Part of a small language model's weights.
Size: 11 layers, width 128, 4 heads of 32 (2 for keys and values), MLP 320 SwiGLU, vocabulary 2602, 2.58M parameters.
Architecture: no biases in attention or MLP, untied embeddings.
Training: a variant of Muon for these matrices, 5721 steps.
Each number is 50 + 15 x the weight over its row's rms, rounded and kept within 0 to 99. Layers, rows and columns count from 0. The size before them is the row's rms in percent of the matrix's.

# layer 7 MLP gate, 320x128, rms 0.0717, rows 305-319, columns 0-127
100:39 75 44 47 61 59 58 61 44 44 39 40 42 46 50 45 42 69 46 56 49 27 61 54 22 48 65 51 43 52 48 75 68 48 70 67 58 71 60 65 23 42 62 54 49 54 49 38 38 74 57 54 75 73 44 57 52 32 27 53 73 60 62 28 50 61 34 40 54 32 54 74 49 69 56 53 34 67 58 23 66 46 49 39 47 39 49 46 20 46 60 47 54 37 43 18 66 29 75 30 09 14 44 44 63 64 16 57 53 51 29 68 16 52 22 54 34 46 52 38 56 62 41 71 79 35 44 63
113:45 63 55 63 42 45 42 58 43 97 55 15 70 42 32 54 24 53 50 58 38 57 30 58 60 41 40 36 61 58 41 53 52 70 24 48 50 28 19 32 57 47 42 70 71 39 38 56 55 29 57 52 51 67 60 53 84 57 35 85 62 38 57 37 54 43 32 36 63 58 47 60 68 57 52 49 37 74 62 32 65 45 54 53 24 26 48 51 24 80 62 57 43 60 42 55 60 47 51 52 32 66 35 37 40 28 57 28 51 37 76 46 72 24 33 42 50 66 64 59 53 60 55 55 29 74 80 35
089:42 59 41 36 38 75 51 80 57 33 36 48 27 55 63 51 37 25 59 23 52 60 68 60 57 27 32 37 30 65 57 43 37 55 60 48 47 33 46 33 35 56 59 49 44 62 53 45 29 47 43 50 64 62 45 70 70 55 59 82 53 67 64 38 85 69 55 38 39 46 48 71 59 64 39 34 49 24 14 41 19 40 21 55 30 41 50 72 99 38 61 58 29 43 53 33 72 39 29 40 52 39 54 26 56 58 41 32 44 49 50 39 48 58 36 63 61 54 47 67 56 42 49 39 33 31 31 47
100:48 06 37 56 25 24 53 55 58 52 43 38 22 70 42 55 25 61 35 57 47 35 29 35 48 62 74 47 54 50 46 73 35 33 46 26 58 38 51 34 28 74 42 65 39 37 62 57 58 74 63 67 34 65 35 62 42 75 33 48 59 41 51 32 55 45 69 42 30 30 40 78 30 56 42 63 46 32 78 45 51 70 46 75 38 69 51 23 54 53 55 38 53 48 27 66 45 56 16 58 40 47 53 68 66 53 53 36 69 50 42 86 56 52 35 35 60 57 60 70 72 33 39 57 47 40 64 38
100:56 67 40 36 74 49 76 75 64 56 47 45 37 57 66 77 65 66 48 56 44 54 26 52 68 44 73 71 45 47 71 33 52 40 46 15 50 51 64 50 57 88 32 73 29 67 64 72 43 16 56 36 65 57 59 46 45 31 66 72 49 49 41 44 83 28 68 57 56 36 74 32 47 48 49 54 51 54 42 64 51 52 50 52 56 43 45 71 60 61 72 31 50 56 26 29 64 17 51 62 54 78 69 65 56 43 56 05 53 70 32 49 47 46 44 52 57 31 59 55 38 40 65 36 56 60 56 39
096:42 51 16 61 55 58 48 40 43 34 37 79 60 42 64 51 30 35 56 47 31 50 79 49 31 51 42 66 67 58 60 31 43 26 16 33 56 49 52 51 33 43 48 61 28 58 54 24 57 61 74 63 49 38 47 61 34 47 32 72 37 49 57 40 36 58 68 67 48 57 51 59 37 58 45 63 52 33 56 62 30 34 59 45 56 38 29 55 51 42 34 57 42 59 62 55 38 59 47 40 43 50 16 26 41 32 38 60 30 97 52 41 68 58 50 63 23 46 91 45 41 34 17 41 80 27 63 41
091:63 62 45 45 68 88 58 38 19 59 54 50 32 45 57 59 56 76 48 55 40 29 40 63 43 79 22 65 22 62 18 56 68 29 38 22 46 42 40 38 51 60 47 29 63 63 82 29 23 57 74 54 44 46 64 42 65 40 38 68 57 44 54 40 55 23 69 36 25 36 47 49 41 58 56 61 50 45 60 47 65 34 36 48 50 66 41 49 41 21 32 44 28 43 67 49 57 18 50 32 68 60 27 37 51 59 56 53 43 36 73 47 41 63 31 46 60 25 31 53 58 47 57 40 51 81 32 60
106:47 47 45 44 63 55 61 58 57 44 23 17 34 64 83 43 38 40 27 51 26 58 60 39 51 48 27 78 68 50 56 57 51 36 61 76 56 47 48 38 37 53 35 49 71 26 71 64 62 48 15 58 53 69 51 32 46 50 53 55 51 56 45 50 65 73 66 68 09 56 76 53 33 95 65 46 68 53 67 54 63 50 68 45 39 37 64 68 37 27 43 47 44 43 81 53 37 42 41 55 56 31 52 56 71 50 23 55 39 66 63 65 42 40 48 46 26 55 52 75 52 52 20 58 42 36 69 43
118:44 51 43 68 78 59 61 37 43 65 28 49 60 24 37 46 41 30 65 54 17 79 57 46 42 41 40 59 39 34 48 29 56 20 31 56 36 75 38 49 41 47 38 51 40 41 43 42 63 31 35 71 49 41 54 59 56 78 36 65 53 70 23 48 60 40 40 47 26 61 46 28 53 34 44 55 57 58 33 26 18 50 53 50 53 43 51 78 71 51 51 66 63 45 29 27 26 55 55 45 47 30 56 57 75 30 47 21 77 66 54 61 74 41 62 25 47 27 24 39 69 49 26 58 47 70 38 44
103:25 50 52 68 65 46 27 42 47 70 29 67 41 57 39 41 33 52 58 34 18 56 44 43 72 37 67 59 49 47 68 54 49 28 95 63 39 46 48 37 25 54 32 89 57 41 33 40 59 65 29 68 54 45 66 71 63 58 50 54 63 50 28 56 56 37 46 54 30 56 71 75 70 49 51 57 15 46 29 54 59 77 27 59 53 47 54 44 41 59 52 59 36 39 47 22 16 63 40 29 77 62 65 81 53 52 54 40 66 41 42 63 30 23 58 54 48 54 53 61 60 52 63 53 33 53 53 31
108:37 70 35 53 44 50 63 55 24 43 19 49 27 47 48 30 81 53 51 36 26 60 52 59 32 52 52 44 64 66 64 67 16 29 75 37 48 47 43 74 47 59 59 58 43 61 49 44 53 73 42 67 69 66 65 43 80 48 45 34 55 59 92 61 47 56 63 26 35 44 32 37 64 43 53 36 52 41 71 44 44 66 28 63 56 38 58 39 85 18 35 49 51 50 46 71 49 22 32 63 42 48 37 36 46 37 57 64 43 63 69 61 32 39 39 44 14 37 58 28 49 69 44 38 65 29 48 53
097:30 59 49 66 00 27 52 61 44 50 53 44 35 60 43 64 46 50 41 43 13 51 64 68 47 35 41 51 47 70 43 58 49 27 52 29 54 21 68 42 51 40 24 75 42 39 52 50 46 28 40 55 27 54 49 19 58 53 49 46 39 70 63 20 56 29 37 55 63 40 55 62 22 64 65 42 51 59 57 51 33 49 38 30 14 31 60 37 44 14 52 62 49 26 86 78 64 66 43 78 60 39 30 51 45 65 41 46 28 47 56 56 46 39 46 59 42 56 39 60 52 65 50 42 49 58 55 37
086:45 44 57 60 40 34 46 73 53 68 69 58 48 35 53 28 39 59 43 72 62 48 36 55 67 53 52 54 43 39 66 71 57 51 44 60 63 69 67 78 50 55 57 99 36 28 38 53 53 31 44 58 62 58 78 40 63 16 41 57 29 64 46 32 79 40 65 23 38 54 22 62 34 42 27 63 65 27 54 34 57 30 30 40 73 61 47 76 63 25 73 55 30 34 54 51 31 49 41 65 54 36 63 43 28 31 68 58 44 48 61 41 39 49 49 56 45 43 19 66 57 58 33 25 50 53 61 61
081:57 69 46 00 48 37 22 25 41 63 64 53 58 67 50 67 45 49 57 51 50 42 63 45 30 40 52 61 47 35 39 32 24 45 67 54 45 49 51 38 45 29 68 72 48 33 34 54 18 67 53 59 47 59 26 73 29 75 38 58 56 19 52 32 57 28 65 65 70 65 50 26 68 73 64 65 59 67 50 59 52 28 46 40 62 43 38 56 56 28 60 45 61 47 23 36 29 30 67 65 29 53 36 55 31 48 72 38 43 39 76 36 47 68 49 51 62 67 20 45 53 63 55 61 46 57 70 60
106:21 74 29 22 47 37 32 57 29 40 48 42 36 76 61 55 53 32 38 69 46 51 59 75 60 39 35 28 38 24 54 58 48 50 62 45 39 14 67 25 46 57 55 27 61 41 40 40 49 60 50 36 46 57 49 58 54 64 36 46 47 38 50 64 58 38 64 56 61 45 78 64 44 37 44 72 36 52 53 54 31 34 28 36 36 47 51 37 86 62 36 67 55 67 89 43 20 16 49 38 52 25 44 41 56 44 45 47 49 69 56 70 30 32 59 54 32 54 43 46 25 66 21 71 31 44 62 50
# layer 7 MLP up, 320x128, rms 0.0674, rows 305-319, columns 0-127
101:57 35 59 31 45 58 65 45 27 67 41 48 53 57 29 30 46 40 27 47 56 49 31 55 69 37 72 68 57 25 48 41 42 48 39 59 38 47 24 37 48 52 42 52 43 54 49 94 45 21 39 49 49 11 36 61 80 38 50 46 53 68 46 19 63 60 85 64 35 60 54 46 47 71 35 86 44 47 45 66 83 56 47 69 44 34 49 74 78 19 58 68 49 48 67 61 52 51 49 54 72 59 69 61 60 58 53 85 60 54 42 39 49 45 24 56 46 37 53 61 53 56 63 39 58 71 37 36
116:44 53 34 40 49 46 37 40 44 47 37 55 52 45 63 30 76 30 51 56 57 43 46 32 32 48 27 30 45 44 53 36 89 21 57 53 52 39 38 64 36 76 68 71 71 69 44 51 51 24 57 27 35 49 42 22 76 40 27 46 46 34 41 59 50 57 78 70 46 74 61 36 54 60 52 50 54 70 39 69 35 29 78 63 66 35 42 47 43 55 57 46 66 63 61 56 58 51 50 34 52 56 22 34 44 37 18 28 30 17 59 47 75 38 73 62 65 76 49 22 35 33 52 48 55 44 42 32
098:42 63 69 28 51 31 44 52 44 45 75 39 62 51 28 62 42 56 38 60 52 21 44 53 25 53 30 10 52 74 66 56 47 52 58 48 55 49 34 35 79 54 46 77 46 66 54 34 59 57 30 67 49 64 87 73 60 52 56 66 55 46 35 71 72 37 63 31 46 31 30 46 55 66 50 57 43 84 50 38 29 14 41 65 62 48 61 44 50 19 59 49 59 54 62 41 73 68 46 62 57 51 62 48 57 52 58 59 59 53 62 59 24 62 41 57 46 53 39 83 49 29 51 72 12 33 43 31
094:54 61 49 54 88 54 51 69 37 52 53 59 75 30 18 43 31 59 49 45 66 55 64 50 59 52 34 54 41 35 59 51 33 47 36 67 41 42 57 56 53 23 53 78 32 47 27 62 59 49 53 44 72 30 24 44 63 65 35 27 54 37 44 64 44 21 46 67 62 54 43 40 34 52 36 34 45 22 46 60 49 47 53 44 44 59 36 50 57 28 61 82 91 46 40 75 70 58 78 29 49 39 60 11 67 35 72 44 31 40 48 64 37 65 58 47 72 83 43 23 54 50 50 58 43 50 49 36
102:53 39 48 66 30 41 49 57 60 38 48 34 54 33 43 28 52 33 61 53 53 58 14 28 41 20 53 56 47 79 47 59 67 42 44 49 45 44 69 54 46 46 39 48 65 48 25 11 47 38 45 71 67 59 32 66 42 59 56 35 65 64 26 64 71 45 48 37 65 35 47 59 28 30 32 67 61 39 72 52 50 50 57 31 55 73 69 78 44 56 67 45 50 06 29 30 70 29 28 56 64 21 49 61 85 52 42 41 57 35 38 35 22 46 41 70 50 42 42 33 27 50 59 52 51 54 56 54
104:29 41 42 46 67 34 79 49 43 45 52 40 45 51 47 68 60 85 24 65 38 55 35 36 65 28 49 46 65 59 23 77 42 47 24 32 38 51 67 62 58 63 53 40 39 66 59 64 50 23 76 36 45 54 56 52 24 47 57 52 23 54 74 70 62 51 71 54 52 57 31 47 43 39 71 52 75 39 58 29 76 66 33 76 62 52 21 50 37 52 40 68 84 71 47 56 40 54 59 55 80 57 39 33 65 38 46 60 51 30 27 57 53 69 58 51 45 45 31 39 23 77 38 67 34 57 50 48
095:91 66 56 61 33 31 55 45 66 34 38 55 69 64 69 52 51 55 34 52 33 68 51 60 63 46 52 56 61 53 47 47 44 62 69 48 50 65 53 42 54 48 41 56 61 46 13 51 80 60 37 12 63 46 51 70 58 36 51 44 64 34 33 36 45 80 27 36 79 60 56 53 36 46 80 45 57 53 26 63 35 63 63 32 64 26 53 52 31 67 44 62 71 67 52 32 40 84 52 63 68 34 70 50 51 50 33 47 39 61 40 61 54 36 47 65 40 58 82 09 41 55 43 40 44 25 75 50
108:47 69 48 41 55 53 48 52 85 80 15 13 60 25 45 67 52 57 58 53 53 58 48 64 17 66 48 33 69 47 33 62 47 63 57 27 41 62 67 52 73 62 59 24 63 38 36 35 52 63 18 71 72 20 51 67 47 62 39 42 38 61 26 48 57 56 42 53 41 54 58 40 68 62 40 42 48 62 43 39 57 45 60 39 59 67 56 35 38 31 48 36 54 38 30 49 73 51 57 03 34 54 61 63 35 54 68 35 45 63 52 54 51 59 53 91 61 46 67 66 46 48 47 52 49 69 27 71
111:54 36 42 71 61 73 59 28 59 30 60 49 67 72 57 29 42 45 47 29 55 34 65 48 23 51 57 24 41 82 57 54 68 35 36 39 58 66 46 35 23 37 54 53 56 56 50 45 78 48 78 23 58 48 42 34 40 44 56 55 58 33 48 47 37 83 38 76 26 33 32 64 63 71 41 66 43 54 22 63 48 51 65 48 54 40 52 36 38 50 56 42 57 36 70 56 77 69 43 52 28 54 42 76 32 54 20 43 52 48 64 38 57 46 77 39 69 40 63 58 73 25 58 48 21 19 48 63
105:50 53 33 52 58 54 61 50 75 50 45 56 74 47 49 61 39 71 31 35 73 21 54 39 65 52 76 47 62 57 26 41 61 50 45 45 56 66 58 52 45 41 46 53 54 69 27 63 57 14 67 13 32 45 45 63 64 44 48 52 85 71 54 65 50 70 44 52 82 61 55 45 45 68 57 56 45 74 48 40 50 41 57 17 60 54 35 60 51 24 74 67 49 63 45 28 41 64 50 52 33 26 60 43 30 64 60 32 44 41 49 84 64 78 52 63 78 65 34 34 38 68 80 43 73 64 39 44
107:55 49 64 43 49 46 60 65 60 56 58 64 48 31 59 64 39 67 28 25 60 58 50 34 43 61 40 67 60 41 60 42 50 39 38 60 58 44 48 26 25 62 36 30 43 55 86 40 58 77 75 50 40 77 59 58 33 41 58 53 54 22 39 27 48 68 64 56 43 50 32 49 57 48 75 57 84 66 30 59 10 63 56 37 51 51 27 58 34 65 48 42 46 60 34 72 38 91 64 35 69 84 62 58 57 23 42 49 70 58 55 38 46 37 40 29 44 58 31 31 41 39 78 44 70 57 54 39
097:56 48 70 40 86 54 43 32 64 37 38 61 66 49 56 68 73 78 51 29 81 69 38 75 70 42 47 29 39 41 40 68 77 66 64 23 25 80 41 39 40 52 41 52 39 56 37 42 44 60 48 35 43 51 23 33 49 45 37 43 67 12 45 51 65 81 61 39 48 64 18 32 59 43 68 44 60 53 41 50 73 54 33 61 78 30 67 50 58 65 41 58 48 50 38 31 46 66 43 64 48 56 63 36 34 51 67 52 56 36 63 46 43 42 52 60 34 60 76 23 43 42 65 47 66 36 48 76
089:36 43 72 51 30 69 44 67 33 50 44 67 34 47 34 30 72 45 52 62 60 23 54 50 19 56 34 58 42 72 30 41 21 46 19 57 41 64 37 63 58 20 61 58 43 30 53 44 45 59 65 21 45 47 26 33 65 45 52 73 67 67 53 49 48 43 64 49 73 45 73 57 51 72 63 77 34 53 47 60 49 28 58 34 74 30 44 52 61 39 41 54 53 26 48 59 67 58 61 50 54 65 65 35 34 54 42 09 20 61 51 55 38 37 70 55 34 40 52 39 80 62 31 22 61 42 64 50
079:47 71 53 15 36 66 58 52 30 47 61 73 66 54 69 48 45 31 51 38 66 23 45 59 44 39 55 55 86 46 79 78 29 46 58 62 57 22 41 30 25 80 50 52 51 34 49 33 42 53 46 34 73 56 37 24 49 56 38 55 42 39 46 57 42 55 67 65 56 71 41 54 58 47 48 48 68 68 52 62 74 20 32 53 67 25 45 81 48 33 63 46 25 46 39 52 39 43 64 49 61 48 21 53 70 53 54 60 55 56 30 60 38 42 54 55 78 39 36 44 39 56 36 76 63 54 48 92
112:40 58 50 50 49 72 31 74 54 68 81 60 56 45 62 67 78 32 63 52 75 28 44 39 50 49 30 54 57 33 76 38 63 53 24 45 77 57 53 55 37 59 42 46 67 44 50 57 75 64 31 45 56 58 36 39 55 39 30 54 56 41 70 47 41 69 54 29 55 35 40 35 44 60 38 58 69 66 49 47 61 25 68 41 50 22 35 62 43 70 61 28 19 43 32 43 07 22 26 43 58 19 32 54 72 58 52 34 57 70 50 53 42 48 57 60 59 47 63 48 33 39 62 79 70 38 27 55
# layer 7 MLP down (transposed), 320x128, rms 0.0592, rows 305-319, columns 0-127
099:52 52 57 78 37 52 84 74 37 49 65 05 34 48 28 70 46 59 72 63 52 33 63 35 25 38 62 35 44 52 63 48 48 33 42 44 38 65 45 43 39 54 70 33 64 53 53 46 33 71 58 26 71 75 50 39 53 35 59 43 67 43 35 44 45 45 34 44 35 43 60 35 48 54 71 38 51 44 56 55 73 52 61 34 47 52 43 36 48 44 32 61 14 57 08 30 58 51 37 32 24 49 61 35 53 81 48 51 44 55 59 23 41 32 45 78 49 83 58 75 48 33 61 38 42 66 63 39
114:52 80 80 65 59 51 40 54 51 42 42 42 28 43 35 70 60 63 32 34 55 57 39 41 56 40 52 60 48 45 35 38 51 57 21 78 59 64 44 38 42 53 07 46 27 50 70 40 44 60 08 53 65 42 81 40 34 38 84 44 38 46 32 35 39 42 24 40 32 54 44 44 41 42 53 22 59 53 37 26 52 56 54 37 56 70 66 73 29 37 51 44 32 44 33 53 35 49 69 55 47 44 59 68 48 41 51 55 30 53 35 54 41 33 55 40 57 16 59 73 42 70 80 47 69 73 71 57
101:52 30 26 14 64 39 30 69 61 34 43 58 67 42 47 57 25 30 63 54 23 52 47 56 42 51 69 38 52 67 45 51 58 64 45 53 43 52 42 58 47 42 75 75 36 33 62 59 72 57 50 75 54 49 59 76 75 72 49 24 53 59 43 46 57 17 56 51 60 56 36 26 45 76 65 69 26 55 80 36 67 36 40 33 57 68 59 47 39 44 44 41 55 70 51 72 57 27 66 73 44 17 93 55 64 27 34 35 48 38 47 62 48 48 65 60 49 34 51 39 28 49 29 61 44 41 59 52
096:28 53 42 74 12 42 67 57 41 64 30 31 46 73 59 45 50 75 37 65 46 57 50 64 30 48 52 70 39 35 42 52 48 18 50 63 53 65 53 52 29 77 59 43 53 58 55 57 78 69 44 64 33 17 47 43 54 72 45 56 55 53 70 48 46 65 76 36 50 66 57 48 50 53 55 60 71 43 39 38 30 59 81 32 73 39 27 11 45 36 71 45 66 52 43 28 41 45 24 60 37 65 42 50 60 52 55 42 38 47 35 58 31 47 14 16 53 44 40 64 66 59 52 64 44 27 48 69
107:42 45 49 36 53 57 60 77 72 45 42 23 47 42 22 30 69 37 63 58 54 55 53 45 71 63 75 70 47 57 71 58 50 41 88 54 56 28 34 21 76 49 56 45 22 54 65 81 66 48 38 55 29 72 55 38 23 48 20 71 33 48 38 56 30 43 40 54 49 33 44 61 45 71 50 43 72 59 32 65 49 57 38 43 46 68 43 80 26 69 45 71 55 53 43 55 55 54 38 44 39 26 67 66 50 22 42 65 76 55 50 55 48 45 59 57 36 82 31 56 62 62 37 40 72 46 58 54
101:47 55 65 55 49 73 47 84 34 43 21 47 33 30 35 40 53 41 70 44 52 39 48 62 61 22 42 39 48 41 38 40 39 71 50 79 45 40 29 79 47 35 64 86 55 63 55 62 53 54 80 66 45 37 53 45 43 53 44 60 13 55 30 52 53 52 64 70 26 48 53 53 65 38 51 50 72 23 55 26 36 48 52 65 68 43 66 50 64 57 54 88 53 65 36 80 43 61 54 64 69 70 54 49 46 57 46 59 65 62 61 22 60 75 80 74 48 40 32 34 63 46 37 30 60 61 68 55
100:49 66 37 64 55 53 26 68 66 34 48 43 46 63 68 17 38 76 25 18 72 39 70 48 63 23 38 55 63 39 64 40 28 49 71 45 54 55 58 45 40 52 50 60 39 71 37 67 52 49 63 36 28 59 58 40 68 49 53 46 65 61 42 34 44 57 49 35 74 65 57 64 66 49 58 61 40 59 24 62 32 57 53 72 59 37 76 42 38 48 58 70 34 88 54 19 49 64 59 59 58 10 73 48 46 48 47 66 19 54 57 49 41 54 56 45 44 38 59 06 52 54 32 28 61 46 68 42
103:49 42 47 37 43 65 17 17 75 53 50 40 66 50 39 55 64 62 40 66 41 47 64 31 61 43 57 46 55 47 35 51 64 56 60 72 49 51 52 59 32 78 45 46 49 56 32 83 59 57 55 57 53 28 71 80 52 61 85 39 50 63 48 67 47 38 15 37 06 74 54 48 47 72 67 68 54 59 49 27 54 38 59 67 63 58 63 31 11 50 65 47 52 61 42 69 61 81 68 41 51 45 62 28 49 36 48 59 44 33 54 37 44 53 18 33 56 42 36 39 52 62 77 53 62 46 55 66
102:48 64 71 53 61 44 68 95 56 35 45 17 24 56 40 49 47 62 68 52 79 34 50 45 66 48 41 59 26 59 45 59 48 64 39 55 37 49 29 51 70 45 59 60 51 33 55 59 35 52 54 82 48 43 51 39 68 55 48 43 54 58 57 55 60 44 68 36 69 21 58 82 41 35 24 53 41 24 38 58 72 76 53 64 67 49 52 54 13 60 57 61 49 38 41 48 49 45 39 20 40 68 31 43 70 21 41 50 78 51 47 44 46 03 51 64 46 44 31 65 59 52 46 31 38 58 64 66
097:48 47 61 43 51 30 47 77 28 44 56 42 56 46 48 65 48 58 27 73 20 75 41 65 34 41 39 43 22 56 45 62 62 31 49 42 63 41 54 66 50 60 60 53 66 44 74 47 43 50 75 44 73 80 65 52 40 53 64 51 31 35 73 33 69 64 55 34 55 28 24 44 33 55 53 50 70 61 58 20 48 40 48 49 44 65 49 42 67 36 68 47 62 49 53 50 69 34 60 27 18 52 35 75 28 24 40 54 31 88 67 29 71 29 43 42 26 52 20 44 62 64 65 44 54 54 65 67
106:53 31 61 47 35 57 58 46 53 45 57 70 67 43 35 22 40 74 50 52 68 73 68 43 47 56 72 39 41 33 76 33 68 38 33 62 51 26 54 64 30 67 39 49 34 06 45 54 56 72 70 68 58 50 26 61 24 39 50 19 49 77 56 35 63 60 59 51 44 59 59 63 32 49 70 38 61 57 50 70 44 12 26 62 55 58 25 86 24 53 55 57 50 45 29 30 34 54 39 38 24 41 45 33 48 51 38 60 51 63 70 58 56 49 40 62 62 32 52 41 44 59 54 42 19 62 44 57
106:45 62 68 70 47 34 71 55 55 22 49 27 60 48 73 65 44 41 45 42 45 76 48 58 48 32 28 40 48 59 33 68 70 47 69 34 63 70 55 37 45 63 20 43 07 66 30 55 50 34 44 41 45 76 34 50 57 43 28 30 48 35 32 57 75 58 51 52 16 48 37 50 34 71 50 40 49 49 50 47 45 28 40 63 35 43 60 24 60 51 45 55 56 34 33 50 33 47 36 60 37 18 42 64 31 38 67 62 57 48 54 61 44 26 29 62 57 82 42 44 53 42 20 70 48 21 79 54
090:50 52 51 49 47 38 50 48 50 88 55 39 39 36 53 34 27 55 64 88 51 28 36 33 48 70 48 48 46 38 58 73 57 39 79 35 46 46 45 39 42 69 75 44 63 39 65 31 42 52 61 58 43 47 43 48 69 49 99 48 35 52 38 59 50 52 53 50 50 47 47 54 46 76 54 51 54 49 56 51 59 57 53 39 36 34 53 24 92 64 77 66 37 47 47 76 11 37 59 38 50 21 38 55 30 55 61 57 49 87 49 38 60 39 34 55 49 28 46 58 43 53 28 66 53 83 47 32
085:50 30 34 79 33 67 21 77 59 46 52 30 63 44 60 60 42 47 68 59 71 69 68 35 30 46 47 63 60 48 41 36 29 64 57 60 47 70 35 46 60 27 93 63 58 64 62 42 49 80 61 62 34 62 45 55 38 35 39 68 37 53 35 63 36 62 16 54 31 41 44 76 65 65 37 56 41 57 43 69 67 65 54 67 44 22 57 61 27 59 48 55 64 40 88 37 71 57 63 55 70 46 61 37 42 66 34 72 63 39 49 60 67 53 63 42 48 38 53 23 50 57 37 30 45 64 50 29
108:29 68 35 56 61 57 42 47 51 24 52 40 72 37 74 65 61 22 47 71 59 39 32 63 57 67 59 85 34 57 26 34 53 61 63 65 62 61 59 42 58 60 43 47 40 78 54 42 68 53 17 66 15 45 26 34 31 24 31 24 40 29 41 30 33 60 52 57 58 54 49 52 61 16 41 44 44 79 78 67 54 42 76 55 25 43 55 62 63 68 43 40 50 52 42 59 43 82 47 73 57 38 61 37 46 54 37 66 70 51 37 61 49 28 52 43 56 50 48 56 57 46 74 68 46 55 58 34